Weights of a small transformer language model.
Size: width 256, MLP 704 SwiGLU, vocabulary 2048, 10.4M parameters.
Training: a variant of SOAP for these matrices, 435M tokens, 6630 steps.
Each number is 50 + 10 x the weight over its row's rms, rounded and kept within 0 to 99. Layers, rows and columns count from 0. The size before them is the row's rms in percent of the matrix's.

# layer 5 MLP gate, 704x256, rms 0.231, rows 574-582, columns 0-127
086:55 36 58 37 50 39 33 64 70 40 45 47 70 38 39 58 60 60 36 69 54 50 54 57 49 58 44 41 53 57 58 30 64 54 41 58 52 50 41 62 28 63 53 65 69 43 56 51 44 74 38 47 48 66 57 56 53 39 53 42 50 52 45 76 49 59 48 36 35 45 41 58 63 40 62 55 51 54 61 64 46 51 43 51 53 43 46 39 61 57 60 49 48 55 41 50 29 49 61 38 45 70 58 53 41 47 34 37 63 29 65 43 57 51 45 64 55 51 44 55 60 62 58 43 51 38 26 46
103:31 53 48 52 59 33 51 47 52 56 42 52 45 37 44 56 49 42 41 38 42 48 47 47 47 50 50 32 31 61 52 40 77 57 45 46 57 47 50 51 50 67 70 71 35 50 60 61 31 39 54 48 57 29 44 54 72 55 52 69 38 50 35 40 53 64 69 39 33 68 42 26 57 54 53 32 50 40 59 35 61 55 55 57 52 20 46 50 40 35 50 51 57 61 53 49 31 47 47 43 44 50 48 59 38 73 62 43 42 40 50 48 61 43 53 56 48 52 47 44 56 43 63 48 50 37 68 66
101:51 43 42 55 34 31 51 43 66 44 49 47 62 44 51 47 47 42 53 42 35 52 53 33 56 52 39 41 60 57 58 48 44 47 30 55 78 46 60 49 52 58 41 51 41 52 59 47 51 40 48 64 48 39 58 38 49 61 72 52 52 30 43 61 48 58 40 52 49 62 56 51 43 37 44 60 64 60 53 40 46 52 56 32 45 42 47 59 54 78 55 73 40 63 52 41 48 43 48 54 57 46 41 50 54 34 58 51 63 42 42 48 47 34 49 64 64 39 61 54 52 69 51 50 42 48 53 62
105:35 56 61 48 39 57 60 73 43 64 40 58 58 60 54 51 50 32 64 44 61 65 48 52 43 52 44 50 45 60 50 52 49 53 41 44 53 34 47 52 45 61 62 39 42 39 57 53 44 54 40 49 60 40 52 68 36 43 50 64 35 63 61 60 57 58 62 60 39 77 55 59 57 54 60 49 66 45 52 50 62 30 71 46 47 68 56 48 58 47 65 58 44 77 43 51 59 37 57 48 58 46 52 49 50 63 36 66 55 67 46 51 50 54 45 37 59 41 32 59 39 37 58 67 56 30 60 37
101:45 48 43 51 38 54 57 51 46 29 48 38 53 47 58 40 43 44 31 47 48 59 47 59 56 51 53 55 69 38 48 57 49 57 41 42 55 48 57 38 53 43 64 37 57 42 42 52 63 39 69 51 51 49 44 54 59 56 39 43 48 37 47 57 74 46 45 47 45 45 39 57 60 46 56 50 52 50 47 54 51 46 66 68 67 50 38 50 38 44 62 55 62 23 53 43 41 25 56 33 47 58 41 43 46 48 54 51 27 36 41 44 49 44 59 54 49 57 60 53 54 49 55 44 69 80 37 40
098:78 47 64 48 69 46 68 51 49 54 47 50 42 51 61 38 41 39 58 52 57 48 46 57 40 50 45 52 46 53 42 53 43 59 29 60 37 56 52 54 41 65 46 42 53 45 40 59 55 37 47 50 56 40 58 45 47 43 54 45 61 65 63 58 64 44 51 32 45 58 61 55 44 40 63 65 43 40 39 59 31 57 40 28 30 51 50 41 41 52 53 59 53 66 48 41 63 28 60 42 56 46 40 64 30 55 67 33 53 34 58 56 50 42 56 45 47 45 50 61 50 47 56 47 62 53 52 50
096:61 42 47 56 37 31 31 46 54 52 51 57 52 55 38 40 59 45 53 58 24 67 67 30 44 41 48 41 40 66 58 52 54 52 30 54 40 43 51 63 58 47 37 50 28 34 44 57 56 55 44 56 49 37 47 54 59 72 50 58 46 48 53 60 42 49 49 65 62 44 42 49 43 55 46 38 44 46 49 52 62 45 60 57 62 37 57 46 49 59 61 61 57 35 50 41 39 42 50 36 53 54 43 43 62 60 47 63 57 55 69 50 47 27 55 55 46 47 70 49 54 54 43 24 45 48 68 58
094:46 43 58 38 74 50 34 49 44 29 35 42 59 48 36 40 60 59 41 54 64 43 30 64 52 45 43 43 59 51 37 61 72 44 48 37 52 53 52 48 61 47 35 46 50 42 48 57 47 46 63 58 53 42 58 44 47 47 54 48 48 69 41 49 33 65 44 58 52 51 33 43 43 54 48 61 58 64 61 38 44 39 56 44 41 59 48 46 42 55 43 45 47 70 40 51 37 44 50 31 27 50 58 38 59 77 66 44 43 35 60 46 55 51 25 57 60 65 41 43 47 53 56 55 61 54 63 51
098:53 46 41 52 55 42 83 49 42 42 39 50 63 58 46 42 52 57 56 38 55 29 47 39 26 56 58 61 48 57 59 45 50 42 64 62 42 47 49 45 40 76 46 36 50 48 55 59 45 44 44 35 42 47 32 63 53 51 59 33 43 59 47 64 42 59 55 36 58 57 54 43 28 61 31 45 28 63 70 55 55 45 45 42 48 68 46 32 61 64 60 55 42 46 59 59 58 48 40 54 46 46 54 34 56 49 55 45 61 46 42 51 58 58 67 61 59 39 43 54 50 50 63 48 57 41 57 43
# layer 5 MLP up, 704x256, rms 0.244, rows 574-582, columns 0-127
094:48 42 45 49 44 50 51 43 44 59 49 59 21 53 46 34 34 60 63 34 50 59 49 59 51 51 48 57 54 56 49 75 33 38 56 47 49 42 38 48 44 50 60 49 38 36 66 57 44 54 43 66 57 40 52 47 63 46 41 54 51 60 47 40 63 38 54 49 49 25 51 51 41 27 58 53 43 63 34 30 38 34 37 44 58 56 60 50 50 57 71 46 44 61 70 60 60 73 51 48 48 38 46 41 52 49 63 42 54 59 41 46 49 44 67 30 45 41 61 38 55 46 58 63 56 62 60 70
097:35 59 50 27 41 42 51 44 42 43 61 70 36 25 45 53 66 73 56 50 42 71 50 57 43 61 37 56 61 38 64 62 48 65 51 52 59 34 59 63 65 48 43 64 58 64 62 60 52 46 59 61 51 55 57 48 55 42 59 39 45 69 49 41 46 45 49 49 50 59 47 57 52 34 43 51 42 62 58 39 54 61 45 42 48 58 33 54 46 63 62 37 61 58 44 45 61 59 38 47 48 34 61 57 51 36 68 52 56 52 53 45 56 48 58 46 48 56 37 49 42 45 38 66 61 58 41 55
104:40 59 47 30 39 58 60 49 47 42 61 73 35 62 80 48 44 48 47 61 54 56 39 45 40 40 71 50 48 43 66 57 52 67 61 30 63 50 46 61 57 30 45 43 73 58 58 69 70 50 41 37 59 51 56 68 52 43 48 48 44 50 66 47 41 57 39 61 47 57 57 45 47 69 50 52 57 42 45 42 61 54 56 40 61 61 55 38 52 50 59 34 56 28 53 44 52 56 58 40 40 41 46 51 47 58 39 47 44 56 59 43 50 48 39 54 54 55 56 57 44 38 48 34 51 66 46 34
102:31 52 64 55 57 44 74 70 51 74 38 52 37 44 58 39 42 64 55 74 70 61 48 61 46 38 43 62 46 54 58 61 51 38 45 41 40 47 43 49 64 47 40 59 45 43 48 46 61 47 43 56 65 36 61 44 61 48 54 64 50 52 44 55 53 36 57 50 54 43 40 65 61 60 51 46 47 50 50 51 40 54 56 34 56 60 55 39 51 44 44 49 31 30 52 43 57 52 56 44 34 49 58 57 47 62 71 49 48 51 63 57 52 52 42 53 51 51 69 62 34 45 64 39 39 43 56 40
098:40 23 39 50 59 51 38 59 36 38 69 54 60 48 66 42 56 45 44 36 20 48 42 50 54 50 48 58 57 54 59 67 51 70 55 57 55 44 62 48 61 44 66 48 48 65 30 53 56 70 45 47 54 44 38 45 56 46 24 46 61 55 56 54 68 61 53 49 71 45 53 50 48 68 37 36 54 49 46 51 66 68 45 47 61 47 27 41 52 49 49 55 51 48 50 65 60 43 39 65 29 36 54 59 54 55 59 47 44 43 46 58 37 39 70 60 42 51 57 47 45 62 53 61 33 51 40 48
103:49 59 50 52 59 42 39 46 56 35 55 57 61 48 50 39 42 53 52 58 48 55 57 42 61 57 52 54 57 70 55 52 44 51 57 53 63 40 31 58 40 41 37 58 61 68 50 47 30 61 38 39 55 43 50 46 48 66 57 55 33 45 55 53 52 56 50 52 49 51 39 54 49 49 49 62 55 68 45 48 46 68 57 59 60 54 39 51 47 56 60 40 52 47 27 57 63 63 46 42 71 59 34 54 38 45 45 50 46 43 54 46 73 55 53 49 52 41 29 53 56 29 52 51 48 49 36 44
099:40 39 57 44 55 39 70 82 59 48 52 49 41 33 34 30 46 47 48 41 36 49 54 62 49 51 47 53 61 59 46 46 51 36 45 45 47 45 53 59 52 43 60 41 58 23 63 52 48 61 56 52 51 49 46 45 60 43 55 39 39 41 38 56 37 41 63 46 57 49 43 26 48 40 25 50 55 64 38 60 51 48 42 35 67 51 47 61 57 53 44 58 65 51 52 48 38 73 53 26 61 69 51 27 48 41 36 54 53 39 50 62 50 58 51 45 39 60 36 39 53 38 34 51 60 36 50 32
099:59 48 36 68 65 63 50 34 33 52 48 37 57 44 49 66 54 60 49 47 46 39 53 60 50 48 43 59 44 46 49 54 53 68 54 49 61 43 46 46 56 47 41 59 49 40 66 42 40 61 54 48 42 51 57 40 28 39 47 49 57 46 47 52 58 54 39 49 62 41 42 53 70 52 47 51 44 40 41 67 57 59 53 62 53 61 53 56 48 46 71 43 56 72 41 47 40 56 47 51 52 70 55 54 33 60 40 57 52 36 43 47 36 56 53 52 40 53 56 58 80 55 63 36 31 40 46 36
098:59 52 58 29 37 57 46 60 42 56 55 60 39 39 48 31 49 80 59 46 59 58 52 49 75 64 40 24 54 59 38 59 42 34 53 45 45 58 47 35 78 41 53 43 45 68 64 58 57 63 65 52 53 37 40 50 53 64 45 59 43 51 50 45 52 52 54 56 54 53 36 56 40 55 63 37 50 55 55 51 39 47 45 47 51 50 64 63 43 59 41 54 73 33 39 25 48 56 55 58 55 53 60 65 59 47 54 35 57 59 56 54 68 60 47 73 39 46 48 37 37 53 62 54 51 37 52 50
# layer 5 MLP down (transposed), 704x256, rms 0.229, rows 574-581, columns 0-127
101:44 48 53 59 44 53 48 64 40 75 46 61 35 63 40 52 46 66 35 45 49 42 49 58 41 64 59 46 35 26 44 37 58 47 39 46 44 47 44 56 24 56 58 53 46 37 70 45 35 58 59 42 48 29 56 46 42 55 42 25 55 49 36 63 56 59 60 44 34 67 37 66 47 39 63 67 52 45 40 45 33 47 39 49 52 52 49 39 57 40 52 54 50 45 34 38 40 56 61 63 73 62 41 44 42 57 54 35 44 50 54 55 67 48 57 47 44 54 53 48 36 51 60 40 60 48 42 58
099:54 37 72 57 45 57 61 59 43 45 52 39 58 58 45 47 39 43 73 43 66 47 43 61 40 57 45 47 63 47 46 46 44 36 46 60 60 49 16 61 43 65 43 48 58 48 64 65 46 51 56 52 63 43 48 28 50 71 48 49 56 38 35 55 45 47 46 69 45 31 55 39 72 52 59 41 58 64 55 65 38 52 55 36 54 64 53 33 35 51 49 43 62 51 42 52 49 57 55 50 43 48 57 60 41 52 75 42 46 38 31 71 51 57 51 62 65 52 51 41 62 53 56 26 61 64 56 50
103:65 52 60 49 66 25 62 53 41 41 45 51 65 45 64 73 32 39 45 51 44 55 65 41 46 43 43 61 67 61 52 52 46 45 57 50 59 40 47 33 55 50 61 42 50 41 51 53 37 50 51 36 51 41 49 54 46 51 37 53 66 74 42 69 43 38 38 48 61 36 60 41 50 46 48 53 46 46 38 62 59 50 48 60 48 45 43 32 59 47 52 38 54 54 53 37 54 55 54 69 62 48 56 47 63 59 45 55 52 37 51 48 56 49 55 48 52 59 37 55 61 58 57 57 32 37 60 50
103:38 31 46 55 52 56 55 49 48 34 40 49 43 46 65 55 66 48 44 50 41 44 60 50 54 53 30 59 45 73 66 38 51 54 44 53 48 65 39 41 36 39 39 45 30 42 61 44 55 50 37 61 72 75 41 53 49 56 48 38 40 48 81 47 42 60 35 52 34 56 67 45 56 54 47 41 49 59 45 45 64 67 52 46 44 61 41 49 45 28 75 57 71 69 50 42 64 51 63 47 56 45 46 50 44 59 42 47 57 54 45 59 49 63 32 48 56 44 61 44 37 38 54 57 48 35 56 48
103:61 59 56 57 68 41 49 57 52 46 53 33 60 58 51 37 36 55 54 43 63 55 54 43 66 50 60 53 46 43 53 47 49 46 57 47 47 66 44 37 52 62 49 53 58 67 52 42 54 40 58 35 56 50 61 59 41 47 49 15 33 64 68 61 61 50 54 74 43 46 50 43 38 49 41 46 45 51 58 52 48 61 42 51 43 57 67 41 33 65 36 52 58 64 44 50 60 40 54 59 53 28 41 59 54 31 41 50 46 52 52 57 51 60 52 34 59 40 60 73 55 56 48 61 34 39 53 53
097:58 52 37 36 46 55 56 52 51 77 52 52 58 34 49 45 37 70 58 76 48 29 46 57 43 58 48 69 50 51 42 63 52 57 51 46 47 60 38 52 46 44 41 60 52 60 68 44 42 34 55 29 44 62 42 45 50 66 67 46 54 50 54 51 55 44 39 41 53 50 50 44 43 38 44 59 41 55 57 54 51 51 41 47 57 64 49 50 61 46 56 48 41 40 49 44 58 32 39 43 44 65 51 55 31 65 51 58 61 48 50 54 48 43 23 67 40 33 51 41 71 42 51 44 49 40 58 47
103:42 53 53 44 61 33 50 35 55 18 38 33 54 37 31 45 33 58 45 42 57 55 46 31 54 49 69 65 49 77 52 46 49 38 53 55 49 41 51 48 22 61 45 36 57 46 43 57 32 45 51 49 57 50 45 60 61 60 35 48 65 45 38 52 50 48 68 54 36 48 43 46 55 47 53 67 42 52 57 51 48 53 53 55 54 50 66 68 45 45 53 43 57 63 64 55 54 56 48 48 38 55 60 59 43 49 63 44 33 55 44 50 48 53 37 48 51 45 61 65 50 48 41 74 57 47 62 49
098:60 57 56 59 51 38 41 42 45 71 47 35 57 55 34 53 33 51 41 66 51 57 62 37 47 56 43 49 45 42 49 49 41 79 41 45 37 42 53 49 45 39 59 24 41 65 63 49 59 56 30 46 48 39 41 45 58 45 39 61 51 34 36 52 43 49 45 47 53 38 62 30 43 55 43 41 43 54 42 48 70 46 49 60 59 70 54 53 62 55 44 35 27 56 66 66 42 50 57 44 55 66 57 22 60 54 47 67 52 39 53 44 43 31 46 45 47 41 58 46 54 54 45 38 42 51 55 42